From a checkpoint of a small transformer trained on Wikipedia.
Training: a variant of Muon for these matrices, 4822 steps.
Each number is 128 + 32 x the weight over the matrix's rms, rounded and kept within 0 to 255. Layers, rows and columns count from 0.

# layer 3 attention query, 192x192, rms 0.104, rows 0-48, columns 64-127
[[ 74 155 102 119 186  72 131 130 172 170 108 138  97 153 101 147 108 126 144 101 128 140 119 139 140 110 132  62 144 103 138  85 118 170 158 165 125 163  86 149 123  98 106 146 122 145 129 122 133 110 122 158 137 161 130  44 108 138 155 139 106 142  96  78]
 [131 154 168 119  94 177 166 143  50 106 176  91 129 111 130 108 118 112  95 213 148 127  94 165 173 174 128 122 141 140 117 139  79 122 185 146 136 139 160 172 140 154  79 113 126 141 158 127 177 103 127 101 165 166 149 169 133 144 167 163 122 119 192 150]
 [137 137 137 111 112 159 148 154 107  99 130 173 143 112 140 154  96 112 136 130  98 100 136 153 163 164 147 186 199 132 165 150 147 143 111 161 168 124  76 180 140 156 131 109  89  96 108 186  82 121 147 132 113 116 175 130 154 120 153  88 136 142 153 111]
 [ 83 150 161 147 141 121 155 142 142 140 104 130 125 116  87  75 105  89 134 142  90 135 120 117 167  95 135 109 161 128 124  91 138 129 155 121 127 180 110 174 155 124 101 126 153 167 134 107 147  89 101 123 118 109 149  86  90 100 134 144 122  99 114 107]
 [132 171 120 127  90 108 147 180 152 146 119 171 117 152 136 186 145 173 130 112 106  99 154 131 132  97 129  61 147 180 114 116 173 160 134 129 134 111 144 129 151  81 163 165 139 144 132 106  66 174 151 164 127 134 163 115 121 158 145 158 147 106 124 120]
 [157 158 148 158 145 148 140 113  75 166 171 164 116 108 124 175 173 153  87 150 114 155 118 123 165 164 122 157 135  60 169 109 146 112  98 117 121 124 124 104 119 145 178 167 137 132 137 121 168 167 141 128 100 107 111 182 126 123  86  33 119 116  78 122]
 [133 124 141 148 128 107 137 118 119 139 151 115 154  80 134 122 123 102 129 122 127 120 152 124 143 175 129 169 164 136 153 160 134 144 125  93 205 149 128  97 144 142 132 112  99  99 160 111 137 135  96 158 109  81 105 152 162 102 148  82 134 126 129 141]
 [104 165 111 145 128 151 121 142  81 113 127 116 102 129  78  81 101 120 141 138 125 108 127 169  91 113 133 119  50 159 160 114 123 121 169 126 149 171  91 119 170  93 102 131 132 161 148 150 100 105  85 119 130 136  99 156 133 152 110 116 116 141 137 130]
 [194 126  98 118 122 150 153 122 175 101 170 151 184 107 151 129 172 170  76 163 102 130 150 138 132 144  90 111 145  63  92 178 155 126  84 117 133 134 114 131 178 126 145 135 102 143 131 182 131 141 163 135 119 141 139 127 112 116 131  93 116 167 151 130]
 [139  73 116  94  91 183 161 106 146  78 113 117 158 132 103 143  48  89 129 124 180 111  67 148  89 137 137 232 102 103  89 112  95  72 237 137 117  68 129 137  95 145  99  59  84  79 168  92 123 147 160  86 127 113 146 143 117 115 108 167 124 120 118 198]
 [100 152 178 145 140 136 123 107 112 114 134 139  81 133 121 114 121 177 136 148 164 127 109 130 113 122  97 181 134 153 164 119 111  78 127 106 161 113 135 140  91 190 107 134 141 106 102  88 136 102 162 110 147 103  91 136  92 121 137  91  98 123 177 114]
 [127 122  82 187 114 150 128 128 110 127 140 112 146 137 151 139 155 159 194 130 139 107  97  88 130 116 160 107 124 147 167 110 167 115 106 178 145  99 159 118 125 131 122 127  95 126  88 169 146 136  92 112 156 167 141 117 186 145 128 136 147 132 103 102]
 [147  94 117 163 110 166 143 120 104 145 124 133 136  94 164 116 106 117 175 124 128 119 142 135 113  73 161 120 164 105 155 141 147 155 140 117 177 135 119 140 146 113 112 107 133 127 125  65 137 127 123 120  74 107  99 127 128  84 114 113 167 100 131 127]
 [138  83 148 130 106 169  84 133 120  84 160 100 101 104 105 115 128 164 108 113 107 117 190 148 155 146 112 166 168 100 154 112 136 147 178 182  89 106 140 119 100 131 110 132 128 138 126 142 180 161 147  64 131 163 129 147 124 160 125 116 123 116 140  66]
 [168 138  84 163 176 122  92 119  89 111 110 157 141 126 163  90 181  99 150 139 118 129 147 165 159 154 182 124  66 100 102 176 136 100 118 224 141 110 137 120 190 118 108 144  81 126 120  93  87 104 164 114 107 100 121  91 156 110 119 140 111 116 110 113]
 [121 135 178 138 131 100 178 137 111 124 163 141 157  91 161 115 124 146 144 118 114 134 123 150  41 141  83 115 137 121 111 121 116 123  75 165  98 171 172 163 117 181  96 131 148  85 187  75 144 141  53 108 115 170 133 132 109 112 129 144 146 158  92  91]
 [136 102 134  83 103 137 106 138 143  83 135 110 157 108 146 135 136 146 134 121 127 128 156 111 150 171 120 155 145  92 115 116 107  99 118 146 146 122 112 157 110 159 144 124 142 112  93 112 145 109 139 157 125 159 149 168 152 203 151  71 121 108 102 126]
 [129 163 156 113 128 159 112 114 110 167 137 133 163  88 107 121 139 132 146 122 135  98 111 127  89 104 166 105  96 143 103 126 115 101 135  69 141  87  97 132  99 115 158 128 117 129 147  80 164 138 148 103 162  85 150 117 132 134 200 100 111 162 183  91]
 [223 148 158 121 175 173 132 118  86 159 114  90 135 143 148 148 140 116 203 130 128 144 150 114 203 135  89 143 148 100 141 133 127 104 157 123 106  81 112 149 128 167 144 134 124 121 144 117 179 145 131 126 178 120  45 149 152 101 163  91 176 121 128 177]
 [156 125 141 178 138 147  87 156 127 156 139 128 150 126 137  98 121  50 127 147  97 198 166 131 126 193 100 198 129 139 124  65 137  82 133 110 111 127 140  51 122  81 128 154 186  98 157 115 112 112 120 121  96 142 119 171 114 129 129  88  98  83 114 131]
 [141 100 130 136 172  51  70  92  89 208 108 115 136  94 160 166 143  50 101 118 149 133 153  97 206 169  93 101 117 107 114  99 119 128 141 141 185 137 148 113 139 148 101 190 152 149 168 102 103 186 129 125 131 146  98 115 153 155 117 104 152 125 107 130]
 [100 122 182 173 173  81 124 211 127 120 118 119 139 115 131 180 152 106 112 154 148 133 127  86 127  93 168 144 154 113 118 148 134  90 102  90 123 152 124 149 118  80 139 134 114 160 134  88 143 100  96 195 150 107 164 189 119 136 161  68 146 123 161 122]
 [ 88  79 165 158 130 178 114 109 197 158 165 159 111 120 109  82 125  91 116 195 169 125  98 156 166 102 151 154  98  49  93 105 164 171 134 124 117 125 132 139 206 147 154  88  93 119 132 173 110 113 115  73 201 136 120 160 123 148 118  72 120 168 173 175]
 [137 117 144 116 118 122  85 165  75 165  91 163 155  88 118 143 103 138 167 114 143  89 145 146  78 119 141 126 124 163 121 149  67 124 138 137  93  84 109 148 116 121 142 159 123 156 177 131 133 197 153 112  69  80 132 151 105 116  42 145 162 102  98 167]
 [128 116 136 144 116 225 184 124 101 151 152 130 107 162 150 135 149  98 114 113 118 119  90 124 102  92  70 158 115  84 177 107 134  98 106 139  70 115 128 102 186  99 129 151 157 228 136 111 133 119 175 149 111 127 132 108  92  77 102  69 109  97 117 189]
 [142   7  69 108 188 140  86 164 113 186 238 157 149 109  98  77 171  89  79 105  57 146 137 140 112 195  99 132 109 127  22 125 126  47 109 141 139 121 188 143 124 120 161  94  46 102  89  96  94 147 139 129 117 121  59 176  76 124 152 168 228 111 150  89]
 [ 97 254 130 158  37 122 183  82 155  81  39 146 118 131 192  85 142 160 209 236 169   0 146 136  43 140 138  73 173 152 164  90  96 157 129 110 127 128  12 157 177 146 156 129  92  40 101 132 157  81  80 185 183  63 134 109 154 164 209 196  45 149 133  86]
 [202 110  98 118 151  88  95 132 143 149 116 149  83 187 137 108 131 103 168  85 130 110 127 107 178 137 135 139 135  86 173  73 152 119 110 159 128 120 110 144 103 117 102 155 112 140 126 136 166 111 114 140 153 152 137 137 119 124 111 177 146 139  33 110]
 [130 135  87  79 153 148 147 127 147 129 132 153  95 143 106 118 145 150 105 198 183 140 156 135 165  77 119 162  90 151 191  81 179 128  54 119 163 131  59 114 119 122 103 140 140  57  87 116 106 131 134 146  86 208 122 161 100 111 140  93 132 155 130 102]
 [161 135 128 123 124 135  91 115 160 109 104  44 112 156 111 215 107 109 111 132 141 109 188 107 105 171 106 139 157 139  95 114 128  98 168 152 163 119  43  20 112 165 151 133 127  83 169 126  79 151 115  91 117 126 152 186 159 111 157  83 172 121 134 125]
 [159 143 141 113 145  84 172 159 139 121 104 102 115 120 145  99 106  66 109 125 133 123 176 150 130 194 156 133 121  73  86 156 143 146 181 141 109  91 130 129 116  98 112 182 144 122  45 102 153 124 118 117  82 121 131 124 162 155 127 148  95 192 103 165]
 [125 154 166 138 119  94 185 138 174 110 103 111 137 108 156 188 210 174 120 126 100 168 139 124 155 140  98 141  98 171 144 142 112 154 137  89  73  85  93 237 153  96 141 136 155 175 109 135  63  82  73 116 145 124  67 158 183  74 146 116 174 160  69 120]
 [123 142 130 105 150 114 150 149 110  82 101 120 131 137 109 154 133 147 114 115 119  94 105 193 120 158 149 131 169 114  87 109 167 155 117 149 127  99 129 106  87 103 109 136 104 132 128 161 139 111 149 125 130 141 140 146 200 142 115 104 113 128 123 118]
 [137 119 137  76  87 135  97 178 147  73  64  81  93 119  82 121 157 125  92 111 135 131  83 169  91 149 127 133  99 146  92  81  84 140 127 157 101 133 182 118 110 138 148 151 145 156 154 122 153 136  70 167 168 177 165 180 165 129 187 142 103 156 150 148]
 [148  99 115 105 115 145 213 137 153  94 165 146 160 119 145 100 152 144 130 114 131 138 120 112 102 159 169 141 163 127  99 165 144 127 112 124  80  83 140 128 146 132 137 137 155 112 112 133 124 130  99  94  65 111 139 147 142 143 139 110 121 136 121 169]
 [132 133 107 111 136 105 152  67 176 148 125 138 142 161 135  68 120  83 108 101 112 127  57 139 119 179 171 145 145 105 164 119 147 132 127 134  22 113 106 126 152  92 140 121 157 138 159 152 114  85  96 138 119 120 141 168 121 136 148 121  93 151 149 136]
 [160  71 136 159  91 149 149 170 114 103  92 152 170 131 143 157 133 110 122 180 108 117 132  89  97 135 142 126  99 170 115 152 134 117 112  74 126 122 152 122 102  97 160 117 149 103  95 146 125 108 127 162 101 177 142 153 151 140 167 131 158  68 149 110]
 [113 114 110 160 150 141  98 173 113 164 124 121 116 149 140  88  92 105 150  82  80 148 134 107 190  95 128 109 153 151 165 128 107 114 156 100 153 145  91 180 143 121 133 165 131 117 140 115 146 177 123 127 122 138 145 141 109 106 121 109 127  96 100 122]
 [ 81 141 160 109 145 158 175 103 145 126 114  94  76 123 132 100 153 140 141 153 140 151 107 111 114 121 125 125  98  92 120  85 112 149 141 128 125 136 158 151 142 144 150 141 136 129 131 104 144 155 143  93 122 137 105 121 107 141 163 143 102 130 119 116]
 [101 153 121 149 140  51 142 144 128 102  93 137 114 175 105 105 115 119 167 104 143 104  94 141  89 148  70 113  91 149 143 132 129 143 114 114 108  92  28  99  83 139  71 116  98 169 119 162 132 106 117 124 130 100 135 105 122  86  84  85 120 111 116  93]
 [ 85 115 160 139 126 123 170 150 150 108 123  95 139 104 121 167 124 120 103 149 132 140  97 119 150 145 102 145  72 120  84 104  94 146 116 156 144 138 113 127 110 132 129  81 127  97 165 128 131 100  93 128 126 123  87 116 101 124 197 107 115 154 124 137]
 [119  89  84 185 126 149 154 167  57 168 158  75 154 137 111 134  99 194 134 155 121 127 187 184 143 113 116  46 169 165 192 146 120 133 136 183 120 145 116 123 132 106 116  98 147 104 138 123 101 154  86  85 138 166 149 130 139 160 158 123  96 111 102 129]
 [117 150 125 118 109 165  76 126 136 118  97 130 111 124 127  67 135 130 114 126 132 134 122 119 115 120  99  97 126 133 173 120 105 119 153 115 114 142 101 108  84 134 136 191 130 133 144  87 123 126 125 121 113 129 113 131 100 118 121 169 107 119 123 102]
 [124 136 131  70 150  94 111 119 122 161 159 119 105 142  80 103 135 188 155 123 137 119 152 141 184 162 160  86 180  70 103  48 167 111 119 131 159 126 114  99 158 168 113 139 110 166 138 137 115 191  83 102 107 184 169 162 111 143 179 137  92 153 147 137]
 [155 107 101 139 147 132 125 112 169 158 153 100 122 117 127 183 155 106 170 120 154 159 138 118 117 109 115 123 122  92  91 129 109 155  97 105 103 106 108 111 105 113 128 155  92 120 143 165 122 113 172 153  97  87  82 184 129 127 122 115  76 129 157 151]
 [ 78 119  86  96 173 154 171 208 136 159 125 155 171 149 165 140 122 143  85 143 107 148 128 152 172  61 180 114 138 114 150 126  87 116 149 182 112 167 108 102  60 115 108 128 112 178 164 144 100  86 102 124 157  92 142 118 182 159 132 143 186  97 152 105]
 [167 111 127 137 148 151 182 151 137 108 109 107 171 147 119 114 178 191 162  99 131 117  99 121 128  96 157 186 116 178 180  91 141 159 117 151 160 138 112 134  96  74 142 154 110 133 137 136  98 100 145 164  89 115 107 176 155  94 141 120 151 157 131 145]
 [123 151  88  99 163 138 126  83 152  75 125 145 125 144 159 123  77 179 175 133 153  85 152 148 176 142 157 141 117  69 157 147 132 155 134 128 153  64 152  85 115 143 126  83 185  85  88 118 122 134 166 147 141 134 150 120 153 160 103 143 124 105 120 195]
 [109 114 142 140 129 115 132  81  88 128 165 177  59 166  96 107 121  91 115 211 173 146 165 102 119 139 149 123 159 181 130 155 139 163 159  87 167 124  73 111 119 167 136 102 141 114 148 165 153 134 161 154 151  71 159 178 108 113 198 170 110  52 146 168]]